Weights of a small transformer language model.
Size: 9 layers, width 128, 8 heads of 32 (4 for keys and values), MLP 320 SwiGLU, vocabulary 9090.
Architecture: rotary positions, normalized queries and keys.
Each number is 500 + 25 x the weight over its row's rms, rounded and kept within 0 to 999. Layers, rows and columns count from 0. Numbers have three digits each. The size before them is the row's rms in percent of the matrix's.

# down: layer 2 MLP down (transposed), 320x128, rms 0.0604, rows 37-71, columns 0-127
# gate: layer 2 MLP gate, 320x128, rms 0.0623, rows 38-72, columns 0-127
# up: layer 2 MLP up, 320x128, rms 0.0619, rows 38-72, columns 0-127
down37 092:508500483482517495500484533475487522479521520488536483483536505499489497500498519472504546510513455543512489471457479517480462494513514483526554485503491483515492510426486498526508535446467512521496513498499500475550472505536504478498521519521518502513502504500513458461513532541491557541510462515438469502499472496516523497522515464467474512528468516482541520466508540504470519495539
gate38 113:498478473456518506486503533464480506493476509535505453486509494532491496527478551487542482507465507535462510498515523508523470504498492473489517539517483468474492472495500514496481532463512542506476497483502461507503488451530509526501531535481482524496471540483535504492481468501513479491530510507538451491487477465501521519557518515557523524498513519490461486470476475499526446530442
up38 108:493528484511489473493488517494495464504485507484506543480482527474466508511495483531453494541504498485518519518534469516532450493525508554494469518505500496498492514493541531522520448502516477523518529515549470524544454478522512434513465509527489479484508499502505502524528504476485488509469499475497558484483525528495475499467534517479500478529535496478517514489587511517465516474516
down38 106:499448504474502547485504433489515466514511487482463567582489508484537490493518452483496473514489505470491504482488525507507498445502464457506446496537475473472493523483503526514508491467476483445483510505486490497552490468499518511508519469486516500468515472514502511490477475478491530508506488502507525494473496526502483517476530525458480496531495456483528508481543525501481495504527
gate39 099:500471514500502499508514484515521488543493523496474508481532473515491496524523469526541546479470534472501495487524479491513494484546507496523497469452514491510472487519507554544513527475457442494553466447483482535502479494455515516495497463503481442506513480477549507493528512504498476509535483480454525504540511490499526462520501534513470542508504474489526480541509499522508520485469
up39 103:497441484467486521508481522488493533495488543519473562514536499467513501522496501491527507501488495425532492470505555478479508504482506535523511464450557517516529527511480480488479501509482492553526483480487481493482487562486496537468490497537496466499507477487530534450487518485506501514511495498469523517497485528483490501463504474517502483510519481503517440464462498463505510496483
down39 106:506449512465470547541496552497491518486508497484483545528520513461499472513502500510500500498479473450526481465507573496478511524451483510511527451485512527503539508519451472454463527549480527547512492491495483461468497563494505527489480505528509503488499504489531481490463534515528496489499518508490516489480488497445495496467517455511494488508524486499486458482497511497493497491510
gate40 101:482476509498547528516499467490486491474504535499485500498533493500475524531587567475507464491511519457526461477499527526480494505533499521501487454470532507500457505538497494491519514451504517532514526501504516466469509468531476522488489495515488527473513492536512515481483488509502533494523519520467511492494490488483472523479501407512488505498474447491482473515472531481492528500498
up40 100:511496528484491509508481495505519499491493516541484488510470501523455518478494479503543559487483462534451513479485459491497486500464480447500529519451494465520498458508533515506480510519507495495469474487486516527524466471464523493528519509489485491491498456502451466505493479453546512483499464458517519501574503487484505496507498489464527502483508500462475501510486552470483476555466
down40 098:468529502532509520531494519471476485456502519509486548470501512489495542517536569457506492489526522465482482487505525486474509508529518546477510473481525500499451536479490476496530506464481514484541482491525486486495482502532484503501473500499505529472479497500547530508519487522484522476543545540456490487481498510480474513482532435494493466545490455515513479517494521469476541488474
gate41 105:507487503546458499503497488505464449496474507506509483457522507521484527534522525540485468501517483520507504487487544483535488495552492492510476504556446466466470526488498503493503502503511508480466444479472482521534480464495542486470526479465461445479470516472505512470499497452506529468514525503466508491492458490454530499500557514501506520527476520503533500485487518528522504484489
up41 107:482479526551473460507484506488463473513509470521521492504477489502492475494464491509482522509490515537512463518532506478515486504507482461490527564496466487495495519497505543492506462490439521492482494504509477512517482479485493485513477467507474475546443502473474473491479482480474527471538498476467488492477471460465550513542531523533445516529499520541484501497464503503559508491472
down41 105:475521483539462511484464457484441465503464489511498489468474519478494502524499519530503497535539463510529480500513520497512480491467500508520506483539434485473472472511554518526497481509511527479419459490482461508535465489498537502490490466494474501519499474491510506505499492456485514464460524491452499505490470489466500511492547542493491509528463504512502451487524504506513502493512
gate42 116:496512474504486505504466559522484469533496482524554520503469490521457460496536489549477493540491482510480515548551501507485500507521585509486444481500532497463503490481535505535502468482538484504493514484523498536535479515485478478497479520501516500504538495458496479495519527513536476518517465500522523511484521531495463493479512527520474477475542493480495505488510536525470497494456
up42 106:489501499544505519510520519451476501491485492510488471487487476460487500544497538485505504507538524519475512443500488500490452506470484485519537554518477518516468440473496510487474515528504518510500464508502529491522503536514494490492526505470497493468463493496521477544486456468464475490498501475480521542519482482551513469555493544457504485508524492447467496461545519508506507539497
down42 113:495463506522499533510487487505516533523464499478533521504524453477511486502512479520486506469520512535458491507540544486472531470496453493541504511458454488472472510490483513486486520466482485489453487494487519521564480497498510520494496560459494472487539476500496522512530501480479481489527520467510529487474469485492526502468545527510496483505548536461517499495563543520504500523479
gate43 090:501576480514502535511456491531479449516502488483487523495501481499521487498480507485489484431493458498487481473504510505474501506517520486546491499512477509519515493506489493525501512496525503554477470472488497499490529513497502552505548472459516544474468494507512450434502477482461525525504487528488504521510492432471500505509490521512520496506501501502473505486463571487528492450490
up43 088:459541479494496519501478483508474496505497527469460468515480487471492485505500484477460466446505490493506555462490489536471492491516505514556479474509508499501528534482471478471482505545501498490459525498533501492440536531511496511456520488477514521460480521503520491440527520516492504510447510507501487533522486475516512495478454498477509493498459532492471500492455542514552498459498
down43 081:499448513509519498473549466452510494521506506499480458514458513492493514522557463497516464497535520548540568496500491521476485511517498497481503463509529533489485519489515483484479527554497488437508526532546496509478469470487516487489498536534478483497487477483497521536543518467505486510478474484499516499491497547502496487500508494449536505489492497543482488498547457520504471495486
gate44 093:512499521474495478490506507488447523514449487463478477499484503502514500502512492491512499497506461522506553553448539486526504550533494498457456505521487516492492548464517498490515541457507497514521512478494460483508494461479561498472548507487527527451469499483515526511472503531516551551487526517507478505497484547483489511490510483516527476493509506534526494477481484483450503495530
up44 090:487496536478555505489535478508522489504494465519532471504548500519525466517495539487530469475516512554486483523495505485552520507494504471476466498486421561506498518495513486533513548478502532486503553508493446505494499489502474564490484482471489487531513537513490465514485485516528485510521493533479474506501474541487492519484472474500503518496510509503473557530507481480516477478512
down44 089:481498470479484541493458499522488501525484523478458516532475481505493472504502452532510510530501477473501507448503506542468488475501484508542538535523531475511560475479488543498519440500510480486520436503456521487493483526481498491530509513521521467498502449473506511505533522513496544496479500482537527532498565515514478482537512518514481505486482459471483462501507522504503505496475
gate45 093:494567494477535515475548455467472509504549530497474478486523501510523487504489473502525445521513477502523500537499523554534492518555503521477546494511465513496485490519510458518504490506510506494506549513518479510522465505474491520485553536473522493490534488513484527487460504508524495501485523510512491519490512505502474476521474467455503484479468530505504534540546526540452476507520
up45 090:507568504513552543479512485495474484500505503490529490555507540507467533510501488557493463513487479506473469553564501504532452482549498522519539471484479474514520502515483450506491451473494476470482543488507469518562511457504513516507532535489511507473489482511518495516466508489475522522516492501499484480492496509526502490514471472475501477471494538494497499520535511532487511494503
down45 091:496443468486442520548462496483544536500486500511496520477496476497515468507520499495540524485533521519506527463505488511475507509469497501480477539517528523497506523479547556490486534535499510527493459513478549453439492522512504475488446455513471492534482545500519477488530465498483464450475495504491518523496500507477520516508483514511498504496529466495500480464489470470492493507515
gate46 109:496471526512445501503486508487485544540503472507536527492502457469517538435518483523513526466511488512508491484471468505489516539480497512481473484504507508464474516503512541494510493528494590449494489527507491533531541508452507484518491511496490476491552478520474543528491501471508460461510502496508502529544472512469502521513511471500439483515467485504497513492514516491471499520512
up46 112:485483494498445510500473499472493506510516499477535513502501444446523525456541505528490489506503481499482505505466452484502511529454501536478483494513476475445475523508507529507506488494531529467482508551513499500516527479461535484539503516524495490489552467520476563513469508468508454453499527507508506528496500533485501537452524469485467473526482508529518540498494495489482499482526
down46 092:510525477475553516499510457495504462473494534498447471500508530533482479545500519494502489536504480483497511491505522513495483461528489491538534534493539510516519451503501446518514488489525452529434518471508512457488448485531475507475505508495468491524458499476541470469518544516499535543510498483507501482455520504495501482494505501526581520491507497487509482498477494513500483489491
gate47 097:554478453530497559495513483503493487490532490512454506524499506489510510469535508494539521515484512496559491484496495520440501502510464485490459512446487488507486523519498517508482523504501504518542499467479499458498501487505480450491428509489492526532499509480534488527495430507499529525501479510485500503444523482486453506477473512487478524461501515514467522505491520512547496530468
up47 102:512478560481491467526446544512502490494456527500526507522519478538436495486487501479476538464539505529450540483509498488505513505502512496543508474544513468496482498497471522462488468493485487512477453485521518527531500505510512554533514492489508506493452477489475502512528529507487513504535484505481501510544462467517519480527544478509497490535463477468468498486463538492509503494469
down47 098:528482497506515551520454495476503525464517491512471511530521517511501494441498495480512536485501508515529535493494502497414490498500460495513471472466471449485488512526487530483495477531517490502511457481518505486502477483536473475500443525489468498502474511489523492540518433520497526510553474501476480503433486469513477499471508496494501530500496494477505501498487529502554512537477
gate48 098:491545538503515490510508529503512514508495490491491507499525503513520525497517536507500554516473481503495525467497489458521521495517487449478486543532524489547532460523511503472519528478503474514504481477454514530536508508467472542524511528449545478491457488500519489477527472512483527514540475452532501507542538519521499489525521523485432491498492479518488528514523501507536532477448
up48 109:471514457454540511510521513552538471531489530521517537460563488462551485501533530497536513555513506470490491481485522504498481507504495481517485471501474513519505472513514500460494468514487529494512541507538513467507442489501460525469543525495505465487494501513459518484525515503488489491499521498531503517494494519525522520512516468519480520531488506505478513522486477480568537460500
down48 115:488508453475494512509549515528531468496468517499492539456537498475507460506500533505543488539504507449492522520484523507496463525514495503520510478506485514492486463479529506455473434508472542479504542492533512470497454504488471499480506499511479469505544510501479503475513538523485464472485511485522491502471471493482528528516521464527537519544520513538474516501464488468547518476525
gate49 091:480513540548508497529487520515515498541500491495498514508466493510461508523489500495477518471477511509519492539542484514486493500513493493526524502483465461536470501536487526549502479492471495494501485510528557510566495500504496501516486451517521518451448485496493462507541512512473530546517505458464539483525512469551531508561517542482467511515506458470487476525503504505479502482506
up49 107:499475544489473491514479509501513484487518508499489458473538530522549504514469495447518543473468521492544547467500500480465518529478472507480523467537537516509509524502527525520472530493502529531477501483537517485433505540503542520494494489510531487483523488494469493518522522464494496532478490470517517451489506490502474580508519502509469497508517483477519504500508477478486439503513
down49 109:501460539479485522500492493511485490487499515492500475502508514498554502489484474473525529480490518464506522443495484510470510530509491503480482455537543520506499519486513524501456541510507523507492498511525499492436491548540515525495459464488524503526493520469461487522514536487475473523473478508517509488509514482528476567521532498516435485479496478465481512507545453498487440492524
gate50 089:497491531538503517498488521512519515553487470523495499512483474533517475518489515496538507505516492570493507456484478487478472498521502439500501497451530490495528519515461505515473497498477500509514459491480516527520508506519495488537489476489480546518487493484511479504522491498459525493516405469479499501522516482540503497574506501493449520468514466511484466466529518520472512502459
up50 113:474553502447504471471475507486508510522515455508526521472505487510498486468531477545482499493473494470492496491520525548476507464478457492510503478512485511524522547511504489512392477489498515501557484479520505536509467524489518469495471485546505519464497510519467476493518494466496497517510515525523490485502496582497483511511520502501518468480518497517496506533523520485491497540521
down50 122:489535516463500489471506476482515517531516457533531522460502470517512461483529498546483500489489476473479476500536531533499517467476465521501509490497488506541532551505507471505380471491495488504555489463507527535523482542488521477498469468536509514475505493525483488509519482481485501501505510493515492480508503571509487507531517505494504487486510513521498495539529506491504484523511
gate51 109:479497515546453476497432507524477511487528550484482497552525528470503528527485479467481516529542512513527490503535458487509504469518496501501510527527492488506506519535507507533528519521514510505476508501518472525531514467535515492521482491490509490485527486530573491533516492499469502512520482487480573495513525477523480515521503509481476506540557514488506477432522494514502480476474
up51 109:500498500495543533511502519502499483500456463512514479492477508534477481498515512515538510469439508487478512518480525525502498534517477486476507506511503465473497435486543518474526497449536481560479502429486495522518488506452484500474508490494487498525475550484488482488464511554506484477524495477508463477493500471490487495487515543498493536469478512510483506527519501540482488553443
down51 108:462462504508500490503471459484481523492516522498489511577525507473505532519478506457470496522513500500503472470554442511505514501480496487525454521504483492507483517528495505517537510489523458501472489471532478531521514483505540527507478520472516485490503496490536496469523523470490521543536462491511549499526520500519498506536494532518507506553525499519488490413514496503514478451503
gate52 110:543508512475493482481457494525469565526480476514512503497471510540533503514500509478492491504464479464541449496511533481482535494516509498501518490495510522557513546517494469459488500527494535471488460483482503504501491485517515518521512457483497509522489494468544504470453517505476532453521507476477517501489473490444524457512513472491489528485484517486525537452497516445534503490464
up52 119:479524510532498478544496543506533501520510505502521530525495469482485453492471500519508513492553548509475520504511449487501525491462509483518503493483532453490498469493486550525493507490499476553522464518521531509512513535453459495521458476495481491499488503491466487530528488509489475527514500499534513531545519506563492524513445539495495479523538475475478486519496517533478549503473
down52 106:513497550497479487572483551501504549535490469467534505514499476550487460477461477481495495479500501481511471506502486446509504520482486487523502462496545498517505517486471489464478489517491512517517466477517525492497526478512480544482498479497498474496478508455531485490478528531465525526553505511514516516479466488483529480490470491518482537490496511517448516454498539491503558512463
gate53 115:486515506480485502528443531482474488494445475475511502526476516483466534531475535514476513468499467480471506483544493466463497505483464496514472466538532474526493478521526503472547468515486495526454496481470483506534524495456551560490510487510514469467465526513494523481503508483502514542504502508528538510499513503479503537501532502533538479527488510465502504472507528451535502515500
up53 116:506466477556491500478562464505494512519550498511500477498510476498536486474522471484500488549501532526543498539473508520560509493516534506495526512471448494455510519495509478531472546484532516460541520529528493509459482487522461440516494507482474523528525468489504488535484491484499496467494512480485473493495487503506497474506461512472462524478530506520490490522524471523464478479501
down53 096:496536509466505492519453587515493515482447490511502533541463522503483512491465524496485536467501474512489461478523493469478521482501460485507500500523524488522476487520496527472544454490469490532494448473479512511516503499472514555515525493508508486503479531524506519498509467478515502503536482495489538531537519482476504524510550479537507472504514473471464491468502538465533518527485
gate54 102:543472513462484472476515505522472492559507463521514488461479512521514525477501493444510491535486433479500526480457503479461484531464528506528493502479517497476507505507522480455517462510511481529485491526462518470499499491478504486526504495513501528511478483482500458502540533488459557474483451519468486523506466489437534488527496451479525482486468485487514494513493511504520492513521
up54 097:478538476504482513511508493458511515500533545531498568501514488473485501460505492553517488531515522563471505473517520535512498449515493491468481530497467489500549547515544483546509517514487491495461510515528498541460484509516513494488502520475496472470490494520515509486471502482511542508493516473532478476488515514476469484436486475500519479477502478517474513494431476466486493506508
down54 096:498512516532467484486491479484526475489486516484532486524521480501519502469533483514528517453530543506468465496498495498472498451548501491524468475524488486507469516538484522521507513485496451430496510512541499534482522492522472544483522483456466536516484516534513535476517475432509536505507509442519529503484485452471472495487506484524480507557524489506486497490487530478494497500510
gate55 093:512511508515511487522493486524492483560483482487515471477483462496481485467501528500538480508510516493487486501525508489470471481525513423525517514515489511494503528525489525521510513498510490519539431439536507499518497505519513494496487474462479505468449509469504482532501556496486496523545490484472510503552501480533488492588477525520485517506558492495478536518488494497480505508467
up55 099:471508476475476464532515502476464543499478484498512469518476505464500501457479528513547520552487481457510491519522521467464515499484485498539509516536543554535507499522474516494501479520525495536530463489506481451486524551494496534490503511500508476481443506436497514535463536502491490509496502513501530531460509517503504502515470483547511461539505515531504515514482478505483508511466
down55 097:472493471492481491543523472454455523480475502480490492530482486448529472482485501513492546535501475474522509505531524495513497526473463525513495469501525495511497500486547489489492468514513492493478500518503488492501506552505516512487509523549516499491471495487493505516454519505512500578486521500515519608454475492473521486462495501499539483534458514483506521510525473491493486501461
gate56 107:490498522549537481521511512501498492506510498525507483522512462495501510488470496495536535475537525509447454488539484489467507501528501470503529519498473492503505538519476571561504523520494482513498465461526488529518487532521497490521501450513514492496467492463479488504494523519471479511529469470497548516530569503512539499548468513529482506496550509480485512506508505510495465535458
up56 109:479562525476476481517516506462456507478518460525511469515505494476528517486435537502527507484496510486512463540533503495450523492484468482494509527512501528555535511532475506519461512512503495520531484516480465522510509562492486532499497486541533486482486491470511492517469516522441515524516497506503535536502542515475535521498480501487503435507526519505498479536486472492475503500482
down56 109:484536503474483509510504482437468490497513450457485506512499518464532470500461534520516527468497454474546494536501482510483492499476497514475471515470478531518512495550530480486460495523495495507523526533516474516500511526504518535440497513537517508488497526464505484535450532507452518525520530509491525577529498500481519499457502487476531484493486531478501477530511488508480502481506
gate57 094:472510526504486514511478500500517521508452506500473474529522479488484520459462513442508526464485488526510458532427502476474511501521427460514469458495488537519493478512501512470528490511484502511496451456462514460524512476512489539508508471456477511502453499469479518513532457473449544500528472514514468477496492509471488503516501497512497461496505479484489522515498501474516502494498
up57 092:510471498507507536515467484524514492487496494500507502489519502471490517466478469456511480506504476540487471535465495471483543505548469470479496566499512502501502485483541539482474491518529517517467510456493505510486528496538461493528516512454502510501481521501441465555530439485488518480511486514548484495462496439486486542508522513498505487502478514454455505488475478493478521498481
down57 086:519486523517507483501514425469481497467504519497498523471519496506503502494478502485486459497451487509501521528483532520509539520547501477450517538499520482529451480504551542488454496506542504526423509491491502508488513485516467508534496528498506501511495487514455488534504501464491462506501474522505523474445530458487495521488488482538509516504500523474443507505476484508483522551517
gate58 094:524456481509509513484521496503479511507533496486487499480508477536528470498488523456545535459482526514478521519511470523514512518520496496510492462533494493475508545511525508518477493473502490504532525495509451522481470528492550507475506505426528520517521488484487513523484513533487524511476537542477475488544493479464465496511521529468482517460537492519491551550551504493560478502515
up58 088:470519494495477504502482432508511470469514489483496502526498500474495502526469497500514522496487494436515502503487506504540496484506521521537470482508483547461532550474504453500494513532515505453521555522487460488476542521507501494464539510477499511477540506507491508509477515541481508503473540525500450487520489477479458480490474545516520502474525543500480529514524481462537504507561
down58 092:470539521512450539513467521504494480502475525502504491494512515447500546528532489531477476537520415502497499482461513467500470458474497489483529558500520530527490461512498481487502537524483498496501466512492531503523534487484507508520535501565518493486472529501509502494489497461523500489506478494512506541495543522510515518501464445523502491517500497501499467463465498475453506531478
gate59 091:488528529521531512456500482545505537480502520460497518468510480566530541516473472490495511483528514479499487506494505515471427533507472492528467490508483520496482508534451501511501464490454522466499510513514527488545548523519515483488515493475503490523504514492500484495529499460478491521509478501476529493520539425518488501504515470528500473479500483458517538511527460509491486546528
up59 082:482495499518518486494504503490458515526474552472459507495511532526524531535549515474504475496506480526509498544516502447501479503476451497459511504541492511487515512517541506470517498478487487456456478536469541537484489495537546460535505465504506519525497505495495476495452509495513514528471470497457500484505461484462478482493496538502519516512492520448514460494534454472497501511534
down59 085:521479473485518484485525498471456428535510495536512465482490540540500489499532494519495452518483536527545529493473486564499505492504551474469505468487512541535506472483523491466504525482544522514481507528480476524522503492504497473526475505512498493533487510475514510490482494522491531489512482482516520531529551538487533503496478539542467472483504513499500497521505505493490503453437
gate60 083:530485509497526505466483525538511491515462485516514493536474460516486483475498446486531485485528487507465473462478483499475521473534504457530470520492494473500437485512467562541468513506507493493527467448487511525530456487509496486490486505465504563503502493487483505472488454517511503524551503496500479507533518518497492456530497513531469493482503460461528502510480532496531527521476
up60 100:515511471486531528509498519518459490492498500523516491530545485477555501512496491511519506450451503477516506509477506496484540519526483505545488500498551511517555517530466530517434517496560536503527482487477504508479512527514477573489473526469521533508470478508516512498432459472470516497501506536515477501489526484528480497475460512523528501503483504476504515507481484536522487493505
down60 101:496507486474510518509479517480431474475526507485523507538518504455530499530470518516498501452451497452530522526492496501497510518528459524535493489509497490504548521536483512517447479502548535494481487500525484486484497554526483562486492525496524503469474490488518497493453487483477510485500498513507475483481489461555471480481473513530549524497497482508519528536495458522502469481534
gate61 105:487486494486518528503450496465460541514489475514536544511496482449540503463515513474510528514520497505489451499532525500484461491508507489478525474446517467535507499531483495525511494539499536499492506533464502504547479497513499509574479501505467515467508496513509520511527531503508506485506499474545541493487500523508466529490514552471470445487536503459496504469519515472516468526519
up61 094:527509507448527487461513476496531478496535545482515454429492500524473484480525464520515485513505468500485547486450520535505498487519539469487482469499501557495504490492536504511514502475499492512501522489444520476456502478470527520481519464525525475496483493499488484482527538503551529513494490508467480488495464475478506488508494497526553522447486479508492512513450512498495488548483
down61 093:488464511450482491473486518504528500501477476480513500565508493441530520493537517507539512474503475454489472506532519505510491519482512521473522503509514503529490494479507526536506510484493498470490511511489490470529488517523497487542491535502509504464482480522490518526522512505457483539466465494499513514482521532499521516480507577461459478556495508520486522480551528517476478465572
gate62 101:487470514483459544497498471492509454515527488499465494494533486552507522495541457500528448485528494526456461469510540501499522502479484501466527492454474443502497503523523513476533480487528479489490469492475498540513492508549524483489515477484539475523468491512513505528505540479484487524535450509464522485482543470499520488511567498507480505532509490517505507519478468477487474526502
up62 099:473480482436484542462503460443526492485520486499494491497492497529484530509508453525527461530488488493498461477517527511506546488459518513464510503468505470530528507486462469484479513515551506492483490508502515508497503540539517492491538513491549484483520508523506524548470538506514493505507481542489525518495537541524540471480541467507527501534500520497506527524483493506462447497516
down62 098:507501470514518513463513489466474541489544504490524479496489525466501483502453536515505540559507538452552513518511464508490498516494528502494501506529524527534505514450487470503467546519502500507529521515532510463485524491445442502484509537531500484479500506480468506502458485532513514479484533515492521507516494564515511527494457476472506503487502508462516538516494543520487476495525
gate63 095:539520549504481523483498508480540480511434469542474472509476481515505507531443468504484484480528468521520487475499502472491550489506469454520516507498512533456508494507497497511523465534468477528489477491453485492511491474476531536532490473458476464513457485445502473515505487529463488518505464512488465505497482510464492487534455533500483517516479465530490503515465511493518499522491
up63 100:502526540491468517495517501503495462501497519488495448489564518500481486484438477518509470513486492481526448490509512476530470533496491508463470481511494538481517468479500480514488462525504481500536534510515468513514481462475509559528538523503450503502534506538477488521493517497456487530530478488538448493521481502503498532538539531479464505540494498512497495560506496508525494499473
down63 103:514544505485468513470498500493516496489500525510503449494537526471468501513445497526498451498474517470510478491475516489509464519522486484467476477504521528507487457478476484521473460524515503513566515489497472483534484500500480526518508509474488523540519477514491517505482509475467457482525447514555452512515510501513522524543545506517450521511507488527480507546517517498529470483443
gate64 091:482492469457464483476523492495506524500543476474503537501474501517484502467506487506490475540512497473538511494517461491548456496488527533488465487484516493484534483499509488495489479514521482475517494523507469497494513499478510492512477490482424504484506543478517520505501558502480516486461511520485475491488462536511477457487492504563519503448501538547491488571531514523486483546534
up64 090:492489481493476516525443549497506520533516518469539514458468500526489479458485489541485506514499511514514492478529467517527492485452484486508526516489498487473501512518541526506469478487524482511499482516514490506511508535490487473522464510474440482491480511484514434504504519535495475533491479476454526448454458521521479488528515506565499510452517519507457480520517510497512450511511
down64 092:521509502497482525485535465448505490461488466526506507502504539456492488544537493510516456534560525497479509488497503489512484513526547508469446472470503508551513486485472498467551520505483503471475518495515529479497528490514527547503523495541539535529480502487534533507500516494468518482441506519540491514526528483485524475468519493469504473473470487505482503510524499509488546481525
gate65 108:495526491496471519489520480520494512492538504503536480526456521513507504538507476502486456447496491438499473520533507492537484469500501518466483479503548509487536504487547507501483501552516522500496521535521444532480504499446527494505522519502475504522524475540514539500436489458497466496510545488492457519477512479502475483456520526465482469521477492498514486502525477470494497455494
up65 097:470538508494502483509510492518504500528529543527491493499488490481530482506502535489518464413492530480446449489504527500515489494501484518480499490531488491450511500481525530470509510512524508487564508506506485542500521501472494504497520533461472482536499477554467520491454500476469500485524507521492489483494504460497482476456546549494481498518490447509503472492465511479558522501516
down65 098:533465480506518506490497490468497475513461489471507508471484501503494503485494461500468526600526506513523538502464487541494523500515465486507509528490531518537492521474496441501506500515481480522443442479466486489506482508525508523503494481512536499477472525460523529504511514512527495511531454511515509494483510535500495510526470466508478503483514516463510536501543466478429496507474
gate66 099:495505543500502559483448478505506504498545541504483483489504512524482505528510498472499500503486490492480479436526499503497514487539517509469486539447476456508470525561502545481529513487489466478505497451531499506515516493536506465512483476465511513492486490516522503493526472499443509483507448475485539478484522478492528478496534542459499537526493469540523473483483496495457483499498
up66 100:546465489520528462503506487550487462529444469499507521504504472521482482460514540459518507481524548507507507537495475536495508558511465460505479471543484505466500457492530538506519509526513516519535474501497513538506490481472468480457503482467494526506516501480492486500498496523531500514521509532493467485540507515493477496533456523524464531473508501486468527530490508510537513543469
down66 107:545506527473504517473464475503467501532526509511480512531497503539471515513519502465523485476488523477471486465516493519492525521552488463501468526478482461478466487538498552488548506532511464498499463448535525515528503500530486486471525480457499522470485494529536486471537485510476530505537457491470537481504533521503504474500522549495466533514502484514473504477450516477518507508499
gate67 105:506454503494526507495462495490548474509500526485518443464486474514492514470521456485493512471494490495438527465516456502521511498531511492532532496506474510450493503528489547484495544500510451450495517501525523476529523469513482507490511468426524511489478480516491496459531539524533519519493490512466474511495481468516512471531505500541511530540496489518507542488503526497513472472504
up67 113:479505473476490495494478479448522485448516472449516504482513482480495543479541494501473482460503494460506518486508446483507515460484507551530522507528501491463500492504497513508502521494535487447469546523524489484494535513502486500495489518468505510481491494542492523478507500524549490563489551517500478517457506511531507482463492496542514498525473519541476533506511509515490470453552
down67 106:513536508513456488503531493526455501495508460521499529516525505448478494524515547504471479511519531487554487520478524507482513475451493544490467484485525486537513473476508466552529492535512544515504502488497477523468488529477545476526462535560480491500517522475522524503472438482465483486507515494522512517514506525520504505481483493458510485455482505504523467518521471522470508510489
gate68 112:499462497508511487509488540546488521520507493495516494532460482495488486519497538491532512523520501471509466470510484460507521445482498468521503491480515464525504511530507551491485497525521499499489451453495506505551503498540496516527443483507510505485499521494549513463505477489469491505524451493502514516569564500514526477506528553516507490507544494478484484472462496524491472461463
up68 102:497540517478517518517486467494473467499499544472460494492493526524480524487515466462539471487474531560483501542494452544532485522538503450496470538514481499473478495542498523546488491496470459499509496507495489530472502507504491495484503509464536523506484503485491510550510473486549497496464517508487520487479511521470485532480465480523496523474485465515508465537490428492498494540506
down68 105:484501505495512472483449458525475476495497530481459500516502530513485476491554488448543488501501492521499460531487460534493506486502493435524471505486505500494524486574535503491495478519496485513499484470509514553493504497522505506479487487502518517478484490487532561509511492448513485468491491502506541489521510512505468497479468498504456486519476492495497476537474412467508485483538
gate69 109:459463486528524482492481507498474517513477515463501507495474505479466522532464538484520504501563497531489478487517475489462517472448515499514495535491530478498499507512477542537492475523483438459494456513515514488532480522495488483491468476521504489492494499479511496531507479539457486517517504475497555531524506521541558500551473521506473485479507509500484459480478504552473513482459
up69 115:506479480543522503483518508528495520527468515467461481516484497514537501491498513495489474482463480503527434455519521511472509493485517505493531477500458511536501525496487522472484521515470496542538459477477521523489516526517480496514475476497482495471494489526533535470479520518436543502522501511498500532491504473452488426507523452469491537559499515467483516509483519510498535522473
down69 116:496480484508496498521498513467459504494507530513514511493519494472478518482434543509509459489514481521535466476538530503475529509468503508510504501448485521509497529511456534494471457550494475477536441517517503503500482524510453498462500502548492499480487490501572462514526499541446507529506491487495526530480496515459527492527519490514483495467503524502511483489499508496489521462438
gate70 092:535501480500500480495512529483550507494507500496551509547501487533513486491467536500438532481514476499500526562495513507493481481532510521534471494510524530527498496498466503553451493488470474506518503500517451514510521519479538501531464481509480493510531501483492494473523519535515527505507482485485456513496529500498496482534481483503479475443539498448506529512546563457478482475491
up70 086:555481493488481531481535472492534527491488505500503526501481476506545468496497503443496469460519521486513507535518511516520538472554504509483497517531482526501525509522491524490477468496489525457515524521519454489454507532481520499469484507488517480518540500468488541480487521543454458473473500536523435495469526519490475505458474498510486522504497519535515514534465489469484538503518
down70 087:512483536494462498502476482542457535448494525548469495484505520467478522505519466469527476510502523489538505478531491489492494503501475506464497523544469461468481494533511530452507504521470518454502513520481506454482470508491525479460505511505509531469493485472513489492483492522500492486482496504505485517498513526459492510474477545494517512541483488550545468516424458507501544510527
gate71 100:517473489469508530463488505527510480526505456466513500472492534524446432439489490522505493562490516523463512540477490516503461488498535458487493543494501494487481462485517479523511491510505476515477519515501496537499529501495471497519515501460489508519438489480509496430509482496495513536455468492515532486499482504486500503511495513468504480481460504506523492524481526563496539529499
up71 103:470479483512489519512502531538535503510514545514514505498479506490484497425479467527479552515504510524489536513519473528500476514508507500502494480493547491490485499485500545521507493519513481535484485472461461509505521531473480490558516518488506505531468472471449539461532462476507510507454497489479538513492488501522478506521529550501485478500495514494510501491466539575532478544488
down71 098:488489516496522512529469516488499467484512488468510473491526454513485470466511525482501488537506522499459549594455475513537498506513484485480501553487476469501499505489531487530482544445496463534495521528523512504476506537509539476501474533489500520471481517522520494488482496533517491489472517530496482530494512519510499540499446505478486502530496497505522475536482545490538495551487
gate72 102:480498506499495507500507485500558507456552525500490511528470472481492476487517458483512478453477522491485446526544443530503495542488525476498543491481517479467491509517526495495510494480468457479531518528498508496470496494495522484523429525510535517473501497519528509519465502518547497524492496464529474523509529509518520494514531521509518481512551507475515505547458455474474504517467
up72 098:460515529518550533511486461499463480491481513515484492488466515524476480493506498463498480502506465527538445460477503487496487473527489492548509523521527502518483505508474533473499480511504505465526484523518532497487524518524523505492490510484523507471494480456503530533486502536496558512523490444478462506475490473539529452560513469492453547476462489530517466483503506491471499528507